Weights of a small transformer language model.
Architecture: LayerNorm before each block, learned positions, no biases in attention or MLP, tied embeddings.
Each number is 128 + 24 x the weight over its row's rms, rounded and kept within 0 to 255. Layers, rows and columns count from 0. The size above them is the row's rms in percent of the matrix's.

# layer 9 MLP down, 224x896, rms 0.0656, rows 0-24, columns 512-639
size [ 94 100 140 103 100  95  98  99 101  99  98  96 101 100  98  94 101 101 101 103 101  98 100  98  99]
[[159 166 100 120 136 137 122 151 142 132 112 149 110 141 152 119  98 129 124 143 100 169 126 153  78  91 147 124 109 139 146 145 113 170 125  99  89 126 104 118 130 114 138 138 164  99 161 164 130 124 125 119 112 152 181 177 100 116 143 131 182 144 164 109 172 132 100 122 141 126 136 121 113 145 154  90 126 124 148 158  75 131 125 139 139 110 137 157 190  68 104 117 125 145 135 101 132 133 127 141  99 128 190 144  87 178 140 180 133 131 170 151 119 119 150  76 151 109 168 140 152 136 131 103 142  83 111 100]
 [129  90 127 150 147 109 120 122 156 122 127 113  93  87 137 118 104  70 123 104 133 123 136 172 169 163 135 121 115 129 112  97  99 117 137 115 142  97 148 169 135 140 102 197 165 146 135  72 119 175 163 130 121 145 140 115 129 106 124  77 101  67 118 139 120  79 101 127 157 147  87 151 161 138 103  72 170  54 120 133 122 112 112 125 114 128 130 162 101 142 122 125 162 138  94  95 198  95 141 118 154 125 106 122 115  92 139 122 118 106  59  83 147 176 130 145 145  96  99 180 137 124 142 124 144 136 112 134]
 [101 105 137 109 104 125 162 108 134 159 126 141 118 116  90 120 159 113 112 117 137 106 151 136 100 101 149 164 110 104 153 144 137 105 146 124 133 142 148 138 142 132 139 148 117  83 135 112 117 116 135 108  89 139 168 154  78 164 149 121 135 135 114 101 134 154 152 143 158 107  97 122 134 150 130 119 171 171 164 126  77 145 120 125 138 124 129 155 111 131 121 178 115   2 100 132 104 121 101 115 103 142  90 162  85 148 152 119 106  97 125 128 150 103 128 128 124 112 119 117 172 153 102  84 155  82 111 128]
 [120  98 121 100 169 152 133 172 149 125 104 123 109 147 114 111 162 133 122 121 120 147 158 127 117 104  89  93 132 113 134 186 118 125 172 117 137 146  83 133 103  93 108 150 106 153 118 132 149  93 120 111 171 125 111 107 180 125 105 124 113 125 140 153 108 112 139 127 159 158 150 148 144 122 116 118 126 165 134 142 138 136 119 118 108 114 105 133 100 163 114 125 107 136 145 142 132 138 136 116 148 181 108 156 119 117 136 131 128  94 180 180 106 127 157 168 148 116 157 156 121 137 162 147 120 122 146 114]
 [131 122 125 139 150 104 139  96  94 159 119 126 130  91 133 145 144 108  85 141 115 170 119 139 145 135 135 132 139 156 151 121 105 122 112 149 131 124 137 112 138 143 131 102 160 175 129 110 139 101  88 153 114 130 131 107 130 135 123 147 115 172 111 124 138 163 158 144  85 121 118 103  96 148 160 165 136 186 134 105 126 144 118 150 125 138 113 115 117 126 141 138 121 117 183 115 140 143 150 149 169 129 121 127 131  94 114 128 146 126 118 176 143 129 127 103  97 128  97 136 147 103 130 106 148 122 174 145]
 [114 126 125 138  88 101 123 130 174 152 172  99 120 145 138  86 121 159 106 113 144 139 125 168 144 122  73  82 172 117 133 147 121 120 139 142 110  90 150 110 114 141 123 106 136 122 113 137 142 134 155 109 150  96 162 132 140 126 124 101 144  83 140 110 113 131 135 124 127 151 149 136 130 136  94  98 132 137 153 132 115 113 118 140 153 157 153 102 123 155 107 139 127 103 147  85 115 156 102 142 138  83 184 152 105 148 150  93 105 138 110 119 157 111 161 151 134 169  73 147 121 101 143 126 142 141 148 167]
 [136  90 104  97 174  86 104 112 138 138 150 114 104 139 112 144 140 130 120 134 120 112 108 176 129 152 131 135  97 148 147 164 113 125 109  86 134 132  99 163  77 126 119 152 100 172 124 119 124 128  78 155 123  80 115 164  95 100  99 158 147  83 155  92 145  90 112 111 124 155 122 126  98 126 109 101 131 140 117 140 135 139 121 145 162 145 124 117 144 135 106 153  99 131 102 141 148 143 119 160 114 116 108 178 134 116 130 106 129 133 170 117 136 130 140 108 122 125 108 154  79 150 116 129 148  73 115 133]
 [124 115 118 134 151 117  98 157 122 174 142 113 152 147 148  92 149 130  98 123 139 152 130 126 156 120 175 152 141 153 136 137 107 121  73  92  79 138 122 189 168 139 138 155 134 171 122 164 102 142 131 128 123 145 109 115  98 132  94 132 103 101 146 134 138 120  98  97 159 108 137  99 154 146 108 172 134 147 108 157 124 141 131 139 122 152 165  98  74 177 142 112 109 145 143  97  98 149 130 150 139 142 116 169 145 161 116  98 101 147 105 136 136  85 133 124 155 145  93 111 132 159 162 110 111 154 128 128]
 [101 119 123 135 116 121 121 119 160  79  92 146 116 112 176 113 150 112 113 128  41 123 170 104 117 171 184 150 111 147 148 122 155 125 138 143 136 140 146 103 115 121 121 125 129 157 119 150 150 131 157 130 122 112 129 123 118 168 102 151 109 173  96 136 117 143 133 100 113 111 159 126 153 135 135 139 102 161 131 169 127 132 120 103 130  94 113 108 119  97 145 101 137 129 142 107  95 129 130 139  93 137 145 144 151 123 131  69 149 125 114 125 133 131 164 156 101 173 182 143 113 137 154 138 142 145 124 126]
 [131 127 130 159 148 104 121 114  87 120 136 100 120 123 151 140 149 128 173 145  91 108  72 103 130 100 125 159 141 116 182 120 138 119  84 164 157 157 152 142 129  95 137 144 117 157 127 135 150 138 151 123 127  97 129 106 126 130 133 157 107 125 108  90 112 147 113 143 123  83 107 111 149 140 157 117  78 111 111 116 195 102 102  92 117 163  93 131 152 173 151 164 120 103 157 128 113  93  75 119  97 137 100  96 156 145 128  96 134 148 117 146 135 145  95 162 137 144  82 153 161 162 130 121 113 205  98 122]
 [150 130  94 126 161 164 127 163  93 112 135 115 142 177 152 111 136 115 101 154 136 138 175 137  83 127 159 128 139 106  98 128  94 154  94 144 141 159 110 128 136 149 155  89 108 123 159 166 104 136 132 142 149  81  94 148  91 150 137 115 112 149 164 142 142 129 135 136 178 123 116 142 126 101 100  88 148 204 103 156 115 135 127 148 141  79  79 122 109  92 102 140 119 110 144  97 106 135 136 154 142 124 133 155 106 115 125 193  94 120  94 110 120 146 146 148 137  95 136 147 137 137 156 133 103 120 131 104]
 [150 154 131 104 116 136 153 159 148 130 135 125 100 136 161 148  99 136 140 141 102 114 164 160 126 140 104 126 169 125 143 141 128 131 149 151 139 178 127 128  95 145 167 166 130 150 147 132 124  88 144 122 116 135 104 135 162 124 150 142  65 139 158 143 137 148  92 133 153 128 125 139 123 157 104 165 121  87 113 181 152 125  96 110 108 115 147  79 106 155 140 134 113 120 135 122 133 117  99 132  91 133 125 151 145 174  93 107  95 146 109 149 100 130 147 120 184 100 137  89 157 104 120 144 159 142  93 106]
 [138  94 180 132 149 126 171 150 164  91  87 151 145 147 139 133 159 141 122 135 155 180 134 120 113 131 136 119 136  84 109 130 131 115  84 102 124 146 168  96  95 147 117 110 169 145 158 141 116 124 170  82 136 124  52 175  94 122 104 124 147  90 134 127 157 141  89 143 164 123 153 102 162 151  96 116 170 133 122 121 130 116 150 132 105 135 138 116 116 135 116 159 115  97 150 117 113  93 137 103 138 168 152 126 107 115 130 131  98 124 109 107 139  73 127 101 138  94 140 105 105 124 139 110 111 104 168 124]
 [121  75 138 140 142 200 133 129  84 135 136 105 121 141 145 138 144 131 150 134 146 145 120 125 161 120 101 126 166 140 129 130 124 154  85 148 114  85 122 131 140 138 138 135 109 115 116 100 126 107 130 139 128 122 131 117 106 102 130 143 117  62 129 148 118 119 141  98 174 134 118 137  86 154 128 137 136 129 145 115 155  83  99 112 148 122 126 123 140 136 124 125 145 106 125 121 130 138 146  93 153 138 119 154 112 104 142 120 152 148 110 140  85 152 125  89  97 105 119 139 121 163 154 140 173 119  86 125]
 [114 109 104  93 109  91 168 118 148 115 118 137 145 135  76 117 110 150 144 111 121 129 137 129 111 132 127 113 109 140 115 107 105 149 131  94 150 168 152 103 126  86 108 121 150 149 133 111 130 161 122 155 116 136 136  90 144 137 127 124 105 143 151 126 145 152 128 115 135 121  87 118 105 154 130 151 103  98 118 103 101  92 125 144 113 128 103 133 133 156 158 110 151 153 125 153 111 105  93 119 129 128 125  56 127  90 151 175 127 134 156 116 135 102  97 114  98 166 115 121 144 140 132 108 132 169 124 121]
 [151 105 100 105 118  95 104 129 110 171 134 156 120 169 119 190 111 120 120 115 152  99 126 135 153 111 140  77 128 137 114 149 132 129 116 131 118 116 112 145 124 135 151 136  58  93 122 137 122 106 113 150 128 153 133 119 119 118 140  98 134 100 196 123 159 135 171 132 128 131 106 111 134 147 131 134 108  77 139 112 144 111 124 151 112 146 131 117 114 152 102 111 164 101 102 105 155 138 107 158 122 143 125  76 152 106 129 135 137  93 120 105 167 141  71 116 138 173 150 169 141 177 103 165 110  82 135 132]
 [156 135 131 136 125 150 140  89 141 124 108 122 138 123 132 127 172 132  99 116 115  98 139  84 100 109 135 115 128 125  98 170  98  97 155 139 159 114 141 155 128 109 142 146  73 108 155 140 137 106 168 114 115 120  53 144 108 159 116 101 111 147 115 133 132  90 137 154 148 143 129  69 106 155  94 107 130 133 115 127 132 137 112 136 155 112 148  78 107 117  96 125 127 148 114 113 114 113 122  97 156 139 168 105 156 102  64 105 120 119 133 110 158  86  67 130 121 155 123 116 165 156 158 152 125 112 117 111]
 [167 146 114  91 118 175 122 130 126 129 139 101 119 135 109 157 132 172 121 181 125 119  76 123 116 131 100 144 108 190 129 123 151 112 163  89 165 144 108 111 104 159 112 128  83 119 148 145 148 144 154 119 154 160 115 110  98 131 145  69 124 125 126 136 120 126 162 157 150 120 109 127 104 135  94  92 168 114 119 120 132 132  81 123 123 108 141  95 111 149 144 132 166 134 115 113  95 104  98 120 175 140 121 139 109  84 140 135 154 105 152 122 136 130 136 115 170 130 134  91 160 120 133 119 131 118 137 103]
 [155 131 126 141 120 121 150 160 138 121 129 139 181 136 104 148 152 116 144 117 141  84 201 113 145 156 102 151 150 128 128 123  71 118 131 144  92  87 118 103 124 122 163 125  76 120 141 141 131  94 143 122 125 110 156 168 151 160  63 128 120 128 114 116 102 153 143 103 110 124 109 151 136 116  83 135 157 137 165 157 133  92  76 154 151 115 107 129 135 137 131 107 129  85 118 102 154 115  83 119 116 125 137 151 133 109 145 143 113 158  59 112 134  99 148 154 157 138 152 130 130 114  77 125 131 102 116 126]
 [107 155 102 127 121 102 105 147 129 128  99 126 131 128 140 155 107  95 109 136 126  92 164 154  60 137 148 136 130 107 158 137 138 117 132 105 126 135 152 118  75 128  96 102 119 135 115 133 126 112 111  77 102 110 151 122 152 111  98 103 143 139 128  98 154 152 105 101 184 110 148 114 137 127 124 155 112 106 116 130 132 152 100  86  99 105 169 141 121 156  83 108 124 126 112 115  91 135 122  88 124 100 151 127 116 176 142 117  87 147 140 110 150 104 105 123 164 115  78 162  82  97 149  93 126  96  90 135]
 [168 166 146 156  88 154 176 142  98 128 127 114 115 105 161 105 128 150 138  74 142 124 130 117 153 130  85 155 155 205 144 142 152 154 134 110 106 117 114 105  94 110 141 118  93 115  86 145 184 133 135 105 129 161 163 131 126 106 151  94  98 141 146 103 141 122 128 105 112 139 165 136 113 152 108 134  96 120 152 133 131 132 118 140 137 144 118 134 132 118  89 132 118 122 122 157 157 119 134 102 125 166 125 130 163 178 166 123 162 108 117 115  74 138 137 180 114 105  84 141 136  96 103 138 129 113 128 189]
 [ 95 106 122 169 140 134  90 166  92 153 108 146 113 111  88 164 153 127 122 160 166 150 155 152 135 111 129 124 115  98 150 196 141 107 160 115 142 133 128 130 135 147 145 115 121 131 151 153 144  76 124  99 189 120 155 109  86 109 138  75 137 134 152 103 171 135 153 117 109 127 142 139 102 144 122  91 126 132 115 120 144 106 138 145 101 162 118 162 137  60 121 124 130 108 146 116 162 150 168 129  75 143 143 107  89 139 102 138 153 159 140 155 134 142 140 131 139 119 128 141 138  99  94 140 124  48 136  63]
 [122 127  94 131 171 143 129 153 109 135 117 114 138 141 115 157 117 153 155 126 152 149 126 123 148 139 151 146 146 111 145  90 115 184 135 126 149 104 173 149 129 117 108 195 156 123 130 135 163 124 136 131 103 112 128  91 118 135 109 104 145 146 144 143 139 112  96 144 129 147 141 147 132 171 138 116 114  98 118 117 156 125 157 120 110 123 108 115 137 162  66 105 102 143 105  83 144 149 124 106 151 110 101 137 144 122  68 113 154 128 153 115 172 118 109 109 154 107 140 135 120 120 104  91 145  89 145 156]
 [134  84  60 129 134 117 118 136  90 101 133 130 115 148 114 148 128 159 135 108 129 131 140 117 121 109 140 117  95 132  98 115  84 122 141 145 152 102 101  93  98 110 113 121 169 103  76  89 129 144 108  93 114 133  83  93 114 100 127 170 117  97 152 142 120 156 131 129 142  91 145 161 120 123 131  83 112  74 116 146 138 174 138 135 149  98 132  90  83 108  86 160 130 167 114 148 100 159 120 118 112 122 127 112 156 160 115 112  73 127 132  97 100 122 155 149 145 130 160 119 116 148 138 116 124 130 114 146]
 [112 131 148 154 124 110 127 149  95 107 126 148  91 134 110 116 126 112 145 106 107 158  92 104 132 154 134 135 133 131 123  95 146 131 165 173 134 158 131  64 108 119 124 138 119 105  96 150 107 156 107 156 100 114 146 123 113 109 153 122 178 116 144 146 122 141 159 139 139 125 105 116 117 123 141 112 101 140  76 147 137 106 120 127 129  86 129 175 108 112 108 131 145 176 130 128  99 155 145  96 137 114 103 130 152  97 109 175 144 153 169 151 133 110 148 140  84 133 178 131 115 136 111 107 167 104 136 110]]